Weights of a small transformer language model.
Architecture: biases, untied embeddings.
Training: a variant of Adam for these matrices, 188M tokens.
Each number is 500 + 50 x the weight over its row's rms, rounded and kept within 0 to 999. Layers, rows and columns count from 0. Numbers have three digits each. The size before them is the row's rms in percent of the matrix's.

# up: layer 4 MLP up, 512x128, rms 0.126, rows 291-390, columns 0-63
# down: layer 4 MLP down (transposed), 512x128, rms 0.101, rows 291-390, columns 0-63
up291 108:512478511509465497516518476406480501511464501490526487486432520500498486490528564485456504491522549532488502520479544529508482514497465486607532508448467474501473463488462447580556507491520497
down291 101:527529481425453385564487566520439522581401550527376497408541561449483531435495515444578514491569567467480508538515437506467483565472527511480568501484459482494451521541528475573469500515445530
up292 089:410454576532499520520496557463467482576604502485494486439476560493442433527419522574462484515559552527389449521483573434525534618447487512564558508403533480506456513567541512521479489482452489
down292 090:471480461534521444475480508606498501508562502537552451480398488498470462486475493595446438405556597524422514527442453454487486453486502471484584569432484473550468497413658521493488472495453557
up293 111:536609476528459456387522453469492485500426492456455451519449508458539553543583493500470481500592525523439489455448609514429546534435476552620481460550495545485489468506494459592520539542442457
down293 126:582535478437506423468487566469428596465497467498591488512479592556540461435538528548495497448497645475549482476462479453387487500488458466489449556483567472519479466486491544570442539520508503
up294 100:446556485519500573537436505468452513415566487467527481548516481498546522504491529564481471483504519472576582352545543441436507616470477433482467520418477598532531461503531464499469534523440478
down294 103:449589546479498575534507440514497561367528511433466479514468493440636560582410523442521538461517397483509453485487568445516498529458474577510571559538468598535461575534549404531559483459491557
up295 092:519493504517485603502504461410453469476520488486548558574414517498430510451598494495531631453442508517540610494546522446537550557457635444584515507548477517528472535486378507480448556516522464
down295 094:495507375495492533520480498410467538496530444494526546518526517485519462487538458528528454516437543463483565577595537433524477558495569502396511485486511538453473580581498460497432455549514559
up296 092:520528533544498496516439479413399396554510518503452550457533437576555482566474501594523488504551571416425563519574551440503379642526515470485540489502534471528444523521530499493431504471451455
down296 092:547544547490500526447395488521550478449455447491533537562639452478544481525492491457494516454583459545513445475506496510519486460519514610493441525479480510413518521492456474457546478472516511
up297 104:559538489507402400558568531480464456538498491567415487452512489479462509478528423527482488508589583487465488504445437525414565555460489506546474493534538611536556618502512485529554494567543488
down297 098:569514522509586458513457515495528473612447477566492572550471475427601459510502545476521493510402580470487478445536551478467422517480486547401486508518445433396455516483532637561452484449503509
up298 098:439501529513407473474516456429531470537531562456541459475465524490563538527501484516613396519544560505437506433539544452442503509476498524492501514505527503524470481507447477451470480552446383
down298 097:502523569466453547486598479486542505546421538488541514538494531573475603568478434484536397504490404446481505492381552534450423510496553554558577532354520487593476597471492420491593484487578506
up299 106:465529585591485472613470593489534402585512500403558593537500555496505496523488531525559445485501553512420530498528505414465438542442541479553524530468507396551463555470455411432462575497543453
down299 099:518470506532561556540499560484552548512569565493498478474448593532564481483541484505480429504561513557536503558512477489408512454456475516466625482410484401467500437509460534575498517549492478
up300 111:482477464452425527470491413432512515581578523518511442498476457491431518540600518589473605526575573419571599435536557484494538507446495461541512510435521519555492530460499553491520606480414461
down300 115:523379488507532522502541498466511504581483495487583487437452411475482516494479515481501540391471524520538526503525479471561433520537554451524576493473485428455577497489465497517517464482519544
up301 096:539572516451532518531463439514451452543380509476492505403509440522504503520542518561569549608494469438480487452575506551499559509463542505571498442584539494587491465534478486548536414456522483
down301 090:546436499544503330527525404525490515478452422417439527486470462432502524597450505477524510448547622582460493480508530499521460605535520494484499435493474498604443533490596453608349483503518467
up302 090:484449423503600526501511490472489566525528605504507537530437473484432483509467574550525499465477497507495527484445487432459560524478514552591596546519491459481512486507513522554472544472472464
down302 084:566492469493549463586463510382532516566468498438509545469568493471357439462411538435555484472480416506526512536510619503521507464499529523563499459452557568552437504586551514494541518455485559
up303 105:468512513584470513438470545533426526465474532486529486485494517484594497532548531488459510465469531533469615396506553520353498534490449468477561481461471469587433475515563520481485496525488469
down303 108:404523485474455437510562497595476548556426593447460531455518525574585518497472425424434516531491452492532587556479569424503464469459466577556544417493500514452564504455563487551491486453558443
up304 103:513449490481557484453523439477482509496491531574579567469470489518410591423507500522501643534496457500519529505396608480551651485474539500477451536492533561484513492458539510556580498498523448
down304 098:469407540439493497574518538450545613541498446474465426465547504439507566512475430500491421384464563586430478468476462568417507577403561512565496467493512466533529558530535503616579487441534587
up305 101:505521450557562558429426446485384393600464579570460503434399570514471475401526494523539489499517500475430470502484495439500483548488529486492523469545548559509510509573408494517538569566498450
down305 095:451550545496507477546397438493545576453511469445508444546558563502564478482493492422545429520521366539530501500498468427513456572472602414527484378609481444478502484421558547532442521422536562
up306 105:469445572453535526464482495403437487508523483391478478404515459498571506460582544529431600562471539417470519506550555563478559534442462442635534532506517474583415514498556530505558411482510453
down306 102:471487495433508479530584481556564600437550537424484509437521510425568506533581480449538453495491525591522445457425410627445530557467463500552519454598515428536409494504616607509438443523510438
up307 107:432497523398542465520533525508446540457493515515547569494511592521456512436504434545425486647542508395521461423458463506519509527425436540531507542543588549635496498539409480523532460597452513
down307 097:477532462474558464520467516445590496568522528457526554482449501558539489508497586507494442501391397513512536577538464546601448507404473566501490551514443547369468522435470403500449491504530568
up308 094:463537478540467505490469462454484497512561546405545603478459473509454465486476494479551484586540572527512574502579476509420434619490530517509569545461451424485496464448450480539418520471488458
down308 104:499631523543364571588515496529546520562571537564458532456488454525526416497514521486479596435526497447519521562474507455421453428441491498456473454484530424456509533443446470530617502462487459
up309 105:423544503503487537465429507440513473429523540525429515409474469466431515513506518561527476494587609491447568464483453451495508584461535471528551459459465524529603465544468535467506498578495472
down309 104:503465496420444486580548508461518449448491459559570539501536568483466513493472444463634463389466466549518421563619555418477432545489462494504614441539504571620493527491460443513553461494539560
up310 096:463490514516572475498490516520447539551613537553464450429560520460546434467500430612465520577548506480504467469442477502418541469368468513508520546552593442544508525418539552464547516474485489
down310 097:441455523515510473513511409449432524495486491471513447424459501527535459491529460543470489454485495522516590513501487617398521499524551487532501512456591544585535433462500484549424553588478460
up311 099:445565538470471600500475408494439518529515503511428481531399569533462467565518546573513505481506508522536517523465539524479553612429504480559542483501502542476518483513488519447455548555357446
down311 106:523523496578525590548539483544549494409472463526491597537417556493500442582440526596532515478468536577498414516512426515566473451468471602528516440485409519468517594411484443472421524532492580
up312 096:571601540471551549467543503528469539521434488465550506429384567466461592479485556451489529523544483523480487578471497402487555536499484447494450517494458494506431503544519592476557475490462463
down312 093:414566473584535504527521433513444505624515376504470469494425524511381487565519332524467515474463517532566421543449547522576617441629579441499523502453579501566511519534448584510503540546530500
up313 094:516524492563503459466497545433395515492515491476559436437399520505604507538580456519539518541414536457475571493553534554470521543503476492483489535376415450609503485533362575480456548493428501
down313 096:516460475550472430584567482579529492530515507538407500485475524536596394487496456507503613448482472567553447588500470510470406468508496538581555500523493491427528570494511493586511499441516547
up314 093:492492421487420436520594532456508562447503519546507450515519475487519507478645477453559544528562445520579475434410551456503509518481560417506516498527484558493559534444470534497504484516448495
down314 091:541527535451553563487418447499436464470551474441508500512584523506450499466503489571423491467538455532466495552545575560412445490478488567569501441523464500534525452491540530538446501510533462
up315 102:489579517431477441547546477517548395453523517508584434532535598542585598562537551519390482502440461515476572481475558532528448464379561493541401462415547608575495485521473431501488519534413432
down315 104:544497500451491560406576575492438524591490552498372486452584427485486495475485499535656389511419555462522491473542475521569473512553471498519493515484509428499447374554487506444552511424508533
up316 100:564475505515484583488514484447497458461610501506486480469510532512445462530608449592465512588453530456442580490496472412421541634503550440480463521485444600547459577545413492573493434399536489
down316 098:579518634509462489475546452537482477486468468480476471529416518431497490452420498483528532474566527504456468467513506519525559504614457431485410522482546479499519411539452567539560567438483487
up317 098:540521649575449499447578487561488573460439429466565488472393547478472532421496457518466511492511492520448509556473560573514577507534505580504462535446484519517469633497503542558540504568469421
down317 112:540485541477505527640539439450546531401514506439462403423572519536453468551531466464519564503528410526516463519506494447509592553504585484537481564517451522645568395514523498476479517383509532
up318 090:443486498562583538520385495513418464549508534531415472338452507441512516473495503538488547478537587445455532525440504546423608499450542460455492551514503443502499511456578535445498485447539450
down318 080:534472450506396541494547472576596424479422436512476438607516510567490502481475492425567550505524471484528547666488509419502593559543546588508475438551442567423557494487450499529458478456508543
up319 097:524594489506592518560516483474415391573535589534518470457412545501560485546434545557452501578460540420504462535449506441477479487431501530481598526503583479514537491540536518560561442486468373
down319 097:488550546478543570475523410652512488461517488538541468583484547443505467504504594439468518581534510433431497538515472460465496445590464537451457531487521487443465486468571507515487477517544500
up320 091:560502539579508475486448501451443525580560611487409363429470504476516555515482557572484621498403627468433415567536428507431575518501476438534583515454489497471430502553514532538487513520425459
down320 097:479567464491528468526457514528538438447448589489479506572555509534511484491523503450485522604531461419507507489402480510576582451498508531462402494479408509414645531426556559544540430442539445
up321 091:505540424576525445483472510608476508511543545492461531385431473499466454549519478549574439624410549506457593449488453572393471507501472509541454528523499447535447530419429579521491455453478439
down321 094:518467504517474569454576499470455504528528530529539443553369544576523427431469468531550493510460586497562608558460462491453421558490504535461468501492590503514488531569491443482439601488491477
up322 110:511501490530486500576450483478460395465448528522490487477458490518515466498499472495460547563461581437424540529509574470492493459421513506612449452536472608547486472487413470529504442530475430
down322 119:502527456518517551504550548386452437535536472464468447523590455481515492524468504563460451494502490429506478454498518567536508522461491588497595452520481500436492414547537492518601505592483458
up323 099:459536590472537486539497534453447406579467489529524489510503534551434473475555478443516450588513464570461457531470489490485449526461624577526390453558581504592585524496427587520514500475561445
down323 086:537487481486486530520435552504452554491555489545491628491433408503480547574586650503578555521520540486496535512503565463496539466454564455455503541536511484474424436586526525437494487479510484
up324 099:484555472510498488488425456402502579515514580463467448446491505503511497464502545446530490526522523457415589439459415517405458441473531443519496517512413571542508493437530615436489465572540464
down324 098:479632465446465507483487496415592505550557485449567422481517543474411521459500467502412553482490418495478506525511522468479521538509509457512551361537462625506485529518567561538482504500560519
up325 101:501598558450555549438470521542494520527368550462523528490476528487465529454518512474469554549586457536487435460455441457564483583478479484468403463489481458553498534610515546487607506480459471
down325 100:560417416487497449552566452449507550454495484465497504533547495525558477551491503558537458590454518504566530548492545653471484551589601469474441434497511505503510533476446484392397514423451489
up326 103:528465501520518594482515396552508498481465523414520541560512542442534532520567464493573539489525477512555556421489540526435514518456650465460457493442463427444405429490484466568510534614471490
down326 093:531418495607497488500504487532457564510529458524507460498507534474474567485438459456385495482447602469437503471540502441473595509455448452513490383553526447446517478559418587510516513530494460
up327 106:482474516566488431617468564435409521561515478525505469512470528555502454566473482576432458546442455500456528405481566484521536563550588532472553446525459479543471540596502564516509488512516460
down327 104:554431550518570569512400474453387503463528471544473457474523523482513472456482533538488478390492498534445432443528485437494514479483572545500571520447540545522467444425429500446483562509510564
up328 101:471445515620552498453464516561437489398521490488543488497437583423454556465516506601524600516526546547487554528441470457506564504503483499472561486457533512476441539475512603559433553486536376
down328 099:556503358514486495599476556505570489513558508437567540498519577429503558468556547494470480454449564456509556529508501501457473437456491536452542590435531508562330431465578615522459536500484496
up329 104:558486542526495400560473484550489467545496517503501567466474512514539553488496556484447476507478527460407513471428613445565479509497560445470398462525412507559462582566495525494536555404504450
down329 103:495508529501548518520511415518539519402527394480442500422414468532504409563531464520521440552550503586477450536445486524474497454456485557494554411441484453561491576520402535586521573556526523
up330 104:441503636540567574427474467548518480552513489506563404537514529524462545521464557450416485497446478558444499432517475546483559532454599521500445525465524564538492439534468594500498495624398450
down330 089:511491523544529497538545526565466506489535497460528611546513424520516406531488477561526471478498487514482593444465478450478526403444429516512519419510486509561567515484568479384514523454576524
up331 091:474465567484535507399480545489440521431458519466545518556427566458436583446578513484484587527429564526510475515441474465534429558487510531475477471514464498466451521486422446504534499556559361
down331 086:498554421509512586425493554490526492566449506464532502487535400462595526471429494491534525548467453494498615482488428420486541576530449520465504545463572479480467465483536474532482459483391485
up332 098:488498493552528491514485446573512495482463524495611463452423518472467559480472473484503507610515521613512472437489534521549408485505488492534521450534485559565424438538535537477496494518487530
down332 100:491526479415435423453450535534523445554405472482506593581472525510488573525462491437483537460483378462512534504530485457472550506556497506526552547473490570540479519535524424487485514442487464
up333 102:458493472577521509412499512489481559486538472528499508521428449519367457511504510539426605538459538447521607552450538454478592570407547504481502515539462522510480453498516512492547539540571426
down333 103:498594481449480422540585593521543412543491537507443458401452543563507429541556431428476553501435528536504485546527566471359459492457434546478445517501453473510592531450521465608513530476499480
up334 106:522508507541407518501468503430513514552551517531419469407460539539443461453546457502508556555470468382526426530406461565579574501460520497589413529495491587522533490520406565563488513444604480
down334 115:400510499526491500528469486557483506464511520431496478451516519554537557497491467472437513514585598460593454560485493554483517502482484636513418522504458484457504527621527523519480408508467434
up335 111:498469474610491483580493505426447456526488548561478477382472574516511472536514400601503438478546620550465604487542484535480546511451511412515508527462555490576424527545447583509562559520537481
down335 114:453468471529583522533593468452562589482520425431451448450572572446455475566483546464482433442455496609487515527458552589523448502501451474496500491604428485517435510645527469496478561477522500
up336 098:574470628622555558466439501558432395527512530425508548480500498495524494431462583564564460503455481578405597377498502489517523496472520403513544477509456539519529522457510411564563507559477467
down336 089:466441513481454559434557506647466490473428388508475471439538460546423529471479502573543423480514559563520434544487497580457543501542410531506522502500497576502451471557542496586526473570471511
up337 099:508487582542553429622527582552463506493502492539529535470423583477542584508494481483438552536515530459482417499497511594500546470435490552496491525503468597597470537504572458482578433532539456
down337 105:465445530432461459463442447556489458507539557492490546505608405441497473535505506508459534568520538490597533477439492471545546581573444510528445454474476474505529559476535451508421508456526548
up338 109:516451629481474466537583492495477514491540516476526568515459521417484587590597494582330518563508497448439498483468486484405434486420515576577489510499468500478508478522517576479465501470512401
down338 111:500475507497540508384504530388559540535481570490503491559369584550376489524597423561468425566561494492572500437481529556509529531499471516533440458487530536599487533501500457602465558463539457
up339 100:414459513481494556449563518492372531510432588435576550466449497539474499598511537604536555534491600597435545456449499479495477527464489501570520528470545410539464444482457571465477529542475479
down339 089:518456487433465494508504479426469479439483514447487532347414482468466490469538598559518536434559467586542511524576559477614452492553518552472523518490498521515399417430430513552517522410445466
up340 107:444494510506486458541468451500398485492460488484552532479416445458434554473594533542483505555475468536494555495543474602456534481454504566590515519617481469589404500493445565511548462545403423
down340 110:429513531559456528588557563493562513491497488521652548447475471460482557528588519473396509573563466517515525463454473629493453500509534500555480417603532506542484500502534465415424469469514436
up341 099:488520562459589518445576540532533477552524526454521430542536498500473544558446529556468503561520518571513531520487507491504416594406498567517480486485474400471472466547436576545527526475464393
down341 094:462572620492642516513452441563470522468542497456461450548412496498482454542422435363562446554542485509545504566484484473466520450514534504498413433494565521627538462453480483479530469487424538
up342 103:498535545458486475516496465527491437535511584479473541533448444614537525479560512567534536568510471439416504382496511509497444496397477580512503503405499535532499498606388485563502531447471462
down342 096:543460516512439517572532487522536530498551504474481409541417424430496512527442511472541500516457561512543561574487467490609449401546520494542500517482494592529514502486450552526457485566506484
up343 097:530544605594515431510507505523498516579520506527543435491460549497428579465445381485478449566450543489404461552438453521462502553530460486519436447469515567530507575612446587467495472472486409
down343 103:515490526459396527552591402530468506514493559352523509509444489434526574497530618496529395434456506438593491517556491476496528503542527510401480508474521438483432549485495537490485474465549612
up344 100:548602581518512490522535440504536499469480570406451496433523611491517606481490481513458496492482440406488516504471507533502511497432473562497471532401517521434430554529530550479498518529567435
down344 100:576420482541431547482437508562510566601454448523549437520424520602512527461486502515514520521449508463485578532472487461462498532584482460436495466498445517477527519434480366532368508560466462
up345 104:442487488466534572639477479588473486515513466555546466499455493532459440461490524593530469522450488547455513472490547511527459493457540429607479515450483574580548485492473513504579548503508466
down345 102:477482510373520489415467448500452431491468526505540542541494516605539560552527429459539420474543458469506401484507582550519508469461493528506456605493521481465543437571540490525512546473524470
up346 093:510468486545548536529434478376399492575543554506423492410485512536488450442568462578468510506507539478513538488560474547345543525452515446588545428457515506535503575477434473526534488546531434
down346 100:432537517533505516507563475452488524489493429474503555487509512515519458473563469519464440517623525490474504564488471543462554498429516510579438483463470553587491515511461522518400507539522559
up347 109:432433493524572478480542466452453511527511517540449599426500510475556511553558560497518572599567560498428555489523545548444460555425468519614580547466453570551493517492526485489500560538374471
down347 117:526434529547448455486548501497510531514433557555582471417456453433476411507554494489525513509564546438476589450558479548464455582451437593555474473504545532590449488589535409438490519605464480
up348 102:466532526455471432451454514478402518534448554482412527428501598491479490518503525538576465539663485472465521437419514511416445496511513469454579493551398505513537506566507554501520547467503416
down348 112:514470461457446543644609548510484533464526503427545501409465606482483506528439483547459477466538579476551497482483486646513484572460531464495536490531475581508502439519456448486340499524456498
up349 109:557440527488460474547575511447523447520494609562577490488524547496463599453494429532410493475561527492491541532491487471508579487429435515567480588530593525530481524542476531491498503504524408
down349 124:523500498568488494491516468443507455662458480528448488551478449503483519472409483507452517532498477420391433511521473570526457586564536478437536475557545511551449505524552455550540432483409515
up350 098:395531596535497500451574485515499496451417541399446473542527546469442532550603588434505510564450477480343514483536503521492483622462545496542454447435463437498504458505444541400490513555548424
down350 091:562450566560449567529493607505541454472520473455473500491422467505559586520432475591535560438525446455474507466508523500471487574559524464478527512544384560493573440484495472460401388479491528
up351 106:480546531563552469455481638519364463570494462550585487508383502534536479519463401493539494586509469465361528466434501561503504561479574572467507459482452490554500490544402483499484578532448489
down351 106:486479528404587564600460535498465487578472547517507479453570488420427512576521591578497476440494534498511506580464598418408413474439521447542517430499432455496586486406578576466422499499477542
up352 101:417632499503444492503440484534486350588529535453530528515465461528494518415511438505530530578493476448484461456419522459514462524462512508559487534470446558566534466455410495429501458410599449
down352 101:534392503524587521598495572516508608505466523485495471461505511504483457459494467453627515468437520389468526600498483548569466574465504496460480507533575530516412506510532455434520443562392545
up353 113:498533509505501495585488528472503392511470469504455517487410435539542536495657463419523494643465555391443504400502489507543446566479597548534385562494499529570450578510459464504482497525486445
down353 117:493561466534422480525567487468490457506512594569580519534416487433450493522459562519411529452394464489443505520426520524616506473432581459511528447529525504560535549438489464573531539545543479
up354 106:443517462497502513514452502576409550511521514434518540491426499535463558475540562563414524511444536545489612458486468518475480532471475501512467505522515457559397468552479524520534505475519454
down354 105:388428478572473486565484449479430546511522409459518437521583551511429532491472522532561461516447594533461526404538434481466516523633482480515553506450542478509543488465543492519544549504509601
up355 096:518483546500502478513498532556415420529490560516514459419526419565498484520547499463480505497466560512503595537513465494361437566466582426526509446520520443565491526487467608487443515460564515
down355 104:550479471493492497404556528504589477448534478517496553472560475500548532526554452491441525617535398493566546460431599396442534444428514499542463509591393481486506592493526597466502543519527536
up356 099:487558480552464551526454504391512457503466465526500492479481567429566515481581499526506451486549545405455585513463558421516475491463484474585484450551521566550419575448489513530601554478385467
down356 105:496515474517447432463493402544493493488525490438425472518518516481527506484589539525468610511479495484588518563519518469482502532468463542443496492592439452549462579479533527455522492498479561
up357 084:431543548576469510538486476560445513637477457522501489504423516493463601434546546544511542502479483537534573507380499548501412574532531598451376487466460441481438481500567525500556491395496448
down357 080:489514437510437471440486450497625495481473396499433497522499492521539426485527485490589549493509644463521528492510489615438488502542556458473514579541502486501447563514522475484436606482489502
up358 108:421509601494516468394494505477502493493502606484473561528503481612455493434469580516466459525545511389412568456500466385460439611501478569534489527460542575516475467482501467462457513507529385
down358 115:565569518522570556488517514520476538477532564546517460492564536436464463482428488453496499470604475544462534520377445563509474405510458384484496528483478518489516485549479449544462497534483542
up359 099:530444572588491574513518549414378468436479571540516510525485453548454548476487432494444473661407494501383508396524487521540514552444493463467518456524524566609559507519479583522522517547395502
down359 101:391486550517447554497515510547473542425473462454430457498539428482500472374525476497565457530493482491569470489554522552543497466459609463483530488500443567437564524547445455452523444426623442
up360 093:523471477536463474549506545441472456498525569485474529439543587435493510430490518596473451505528521497505621490543483496462550616432499430566488476451509504594620532442536553439584536417563406
down360 090:581525501527556515532578608444530450483371545486537503438549483406542524486566521497444439537553540435422442509436446596343449506457490468519431495480493496521564558544517560494463544522541521
up361 093:516517484556480510438439418434531455471567527535434575444480535553509410469569491536485515464565542506481455496550569595468471587421489503553501453397507526570487555563486480536456494523583467
down361 094:518568646544482488504450511543549500536497462562536530515526460462537464466483560515558478553502506404504498464467480551517506446560556497512480507440396499448477459468530511505462448439454593
up362 100:494539555526489454559465566471448483498557620536488386491466572503395532467536484438545415590479526520463540531418534540422521609533519452521558499533551532542529405467575462551514496531421444
down362 097:497479573465483457469522527513441533537425561443555476496458459520475573565556516412546541642469469571452473502553526555513456422514433471478413456453478526561543537460527518582540482559536409
up363 097:514496470514515581497593566514511483505526489481480549551529509440485519499536465477578582501467503574515464389560568527516492518506594414546457430473448485513576560404526466543477541478477460
down363 080:486432525572611520460545542493454512469446581528480462492473544555520441464495536455507489567408435416387476531568506479548492486517540546431397533487471556400448524495478516509482580471503504
up364 104:473460486521518579497465525488466526500556628466489466486413543444542537509458535536510569523441583570509517416403469496426474560462542409530537485481497442501427430448501489425512598509451500
down364 103:439531515606520481536532477451539511425483574466451552462489513417490514530497527514384478449492533448497592446462478493502479502372464574533497531496491489561412388570443548455554444490469415
up365 107:489518638491553460533520472496484389532436494511488543507318560494465555474467457521437480522585551504508522506395501498538495500459471550521590521476446513463455411515481465472510474589544422
down365 111:478444500446519371525390477534573487364473502529464512475428510557512475484475471500431525450474608404492476422499466521551534552551444581562568438435446576564483590517512506566469545533417528
up366 093:553380622490539576526507563552464485460465505548516453522498495459446529550493534564463558558423490521525528433467489559375593545495589514531502510450432480474552417552443612560533466465438447
down366 082:496493572553505558510496469391579597569434421518547549528432524435621454461466564491451390458507435475501570558521483419511528465534561436452542433454535569601557443434463471526536436505461532
up367 106:482556518532523567414472486464530506423422530492596494526475489484408518509520512469524525533575468523422601433381497484440426467500524474574499530531471497545525507486527614486472527522504475
down367 095:458494517513519393615498505520424466605545395490547598487483617473524474464484565465454536555504502532488490586467536494596493447423502489467435519533520495502481536600488445542519451536484478
up368 102:499480468462480480468415576486431532555572533564353456466493596463446502486530482513509530506557566569505535482501571474517435564433536491640471429538572512521464579590453523419419540609533510
down368 100:499590508576457427457441463511450375558466477517481575512460528447558601425480494463564526510541393432542509513502558474485535454483554644498491533540468490464527476524501539424535511450430503
up369 097:546479456520594519514489445478393581552482585424486513417493480477526571468471554466496565536444560545480534554437524359445525603425516431497568472426535463507504461489515527515493523520430476
down369 099:549518546505428464554550442517488578513424455493469509479543453523475430492417472469502477516495496541504473535550494464503515509509497450416477423546559485507517548484528524558605496381492480
up370 112:470583572582494490501465556499437483572511527407459540530424555561514460480445568505469501535435506540483529468556582598428481505485551504473438459390529424561492506511547475505470565465579428
down370 107:543487363561521524540499474486471585563405443543513494491462522473547439460456498546437442523500558394496540540608503447532471574552473532538552430427502595456478462407445510527540430565482534
up371 102:493450503488501457525457386474487518542464525425526440488451486564485570407490555427482605575430521482436551523454531559538512531498540498515407556491578578488486489410504482489590496561434456
down371 098:520364442443433527541548584525537593507606442478560519518543550466497583461404432431457521530472477499559565570510534466390492502402470477491525489459502484453533412515476465548502566496517516
up372 099:493534591446491439529524451548517464502412489446527562537443484506490591481491540452504550577470485520404583480434549518546483456515469523469485457454463480567398513504502409495533555505494466
down372 094:482428472440557587526514528520500491519523434431446558457499530635498506577543533484534412614443536466553457560563560460452469483472498562455492532470504501591537562534477523477530502470542427
up373 095:533562610465542545502463614437469535507570543556483528454505430574503522520532426573447512493517474466432481446613579460494537491508554476521464474494585504554447427587496540435611450481488416
down373 103:499495608442465414474454469386504506520579434524457571479543484416457449509506474494529575505470584608518424569489526442527472467497499512516465527474473469607501479535509616483519477530477420
up374 091:539504543493458530589458482501386458501520523457452474542415493508538503504509630467496532520446475603445457580501502494404503506517579490530588464438509489600430523434522567522518533544457491
down374 082:523578440489447545515524459599556436453450533478511656531411453515518486452469481510507451517458455490479520573529458535467463569520506491484538427493547474456452526431548497487527500497582582
up375 099:534546450458505601455575525521447463410542528499510475494428486442348509536548584479525538552492532550478561522513494495522476573409633410555492477581454536506505519504427506504387492566467456
down375 099:563428503564523567440478553361493552452375495439474494499454456551581528556470548564556407565489449541525480509548544585491463521501517516436501483540464522512554546494492429442488544471489502
up376 094:549517523494505465594600494552448435568435594575519507532467447446538538524613533506495474551452519488492549451526503494414507526484544475500494461506535484590510477456463474497414609406490517
down376 084:528443496489535521531550566465525509593494409480497452486495457502544528430548449557449448560428472465491479512532473469535491496506525460402496424529494529537404549537539509491461460550685515
up377 100:510506547504504520418524472554461501494403516439580484528452540546491529496495541548500588533453583535455526485436472548478507544450474541521432394456480456504496457546488533539476517565383417
down377 099:375488476530499557523448543490447501482473433487438466473501515577546523554489502570432581530493497590553507498483408461434522549578529484392474519452437517479561415477531425494508527506466539
up378 084:484605474539511489612458485499447434526584502488522504543485493560603498555491471445526489545503516460481509477563512420408446517481580487494478463483554558541470424513522505479555486564531420
down378 085:520568563439483504393399434523507529416474466486500518515631462456470487524469548491637504459570444521496548455504469552514542474544518489465372510520606453477503441518529598541448467480452525
up379 103:503417509407471504533555419493544506465535588494530558572410497484465542461601453595384533534515511509514571482454505487557497492399495535631436505459466549517470466532453478531523507555495452
down379 103:522418505541502459463518424528507510534505473543488505410537552409513492533484606586500549467523484552538476497512446522436586543429502533422557431432447477484397551585432507479481550552491643
up380 095:430518518465497448466436506505445430464553592410531532434503500525516489485538488491558468550513544516422516559406456500479493501488471571527404558430531494510513516424501574610555486522489440
down380 096:462498503498500510498504510461473474540462442472495481505548520554446493462529626497517437527495546648449550564524493417602605460559589419429540478603516461566441529512474542446586473443484576
up381 096:520507555526587508550500442506514505542510567493434536506499546497537511481529508445454512482530535530473475475474479486350613492431507518551507450373515471508426481454500487468534461460563442
down381 094:358441489478532479471502449443505514512485532536519517530411579416576467443534455527461524496475511627489458555484411484512534432521591451534454511429510560602436500459424456575567520550515465
up382 106:464427515494463539419528463491477500533442601566448451405503544412481588496557438540535576568608600510525494476463521542485474553512467438582559440400470499503483465496526564511435508610481435
down382 111:453509525525512482428460510436560549475475525496611551557522502431485538507519448415479467528558460565542485387516537499603520546473478546570582504400483499564540518528351494521430517587590494
up383 092:490509547499635499481526496565462520522440505456531474404447609519436489471501513414523567536581565465492476503440466515563534579427507467542472496500597519554453504420511543559413411482513461
down383 093:539545562428544501508510455477522499501486435535532483591556540489511582536523439484441500461487425542485507472519556477413517459458472621522446590504513470477477499513584466437537462511509492
up384 103:499591433463427563456555468456464567491563528497478439418472488550505508511484468469563533569542580443508543477465474479492572515466456552583512581538576568559425544514508482537502511531444429
down384 111:563504449453478561417524510550452480535530471486447494571563482536538511492528527536501446584553476498482530538398446433541498447592401571518496491536546414497456637575473466517572498470481532
up385 101:511459531462417540416559475454459493489504589483534551408458520513517463545553536575389613575463569469477545497487531568459526499486453510519513455470536472480473517408576586542510479491450446
down385 099:425458468430476512557528483552563504472473598433529508479523477511530479408563600455516519560541493507517549450423468548350573490462546568479526537449518494481368463539554518422465544516425491
up386 109:535470550545497457489573532551490571449515594439454488483544559482499454528566486558477489506542489501490477346451491540462518548459550419533469489455484540486498458573488531483463544399520485
down386 109:523490462461508500475474490480487485537460624512374437463516448475477566456484541540458500468522471462503545533495495512457457488489525542538551454527482414569518494516552485493459498562475488
up387 101:491480536450549473493470556396450522549558597524464457449461424485483532552564487504433613563425535458520443510520584554410456526426566462572510492519517486481502543564447465503535529474486454
down387 103:477526472504475605494523475526419362508510503513559397488492491493497529541481498524504470458600495524481477462489490580462468474436445471518511570518496521477444555510549503485528480486566502
up388 094:463525544448573501438537639553418475487454491575474431415469440548502513493539495494445577520466543527583509540551547551477553536475590548458486544533404464475488395499442517576514509506523518
down388 097:471431487488594482506515473408489614530568506452523448539476465576476494590436501596522460494439465452378534516528492509525510433601482492502468462455561551508414508523489517585453463420451523
up389 085:429521543512513508518426451433422511562554599577556502418453531526562467471583505571494510538506562588577450550496498534410500522493511438487537508423432427506544484490528594515553543553509489
down389 084:532419502521471430511506531489465506488543464485527531482523493546423418559498432567462572513563518491566581420510570508465473547590486492446406443406529443515501511414496449484515466479466529
up390 092:441490522517550560424467506484497500461499510472431545495441447491450575547515465581497585631454499550433560481424453479552473503528521504487486534447546594503439481499335546497520444501496443
down390 086:458506519436463500605503571492562439593420473447455492489482425414485537438471513523530503503477505520538470438467480502538489423531532447431401532451473506512622483520407507516478470522501573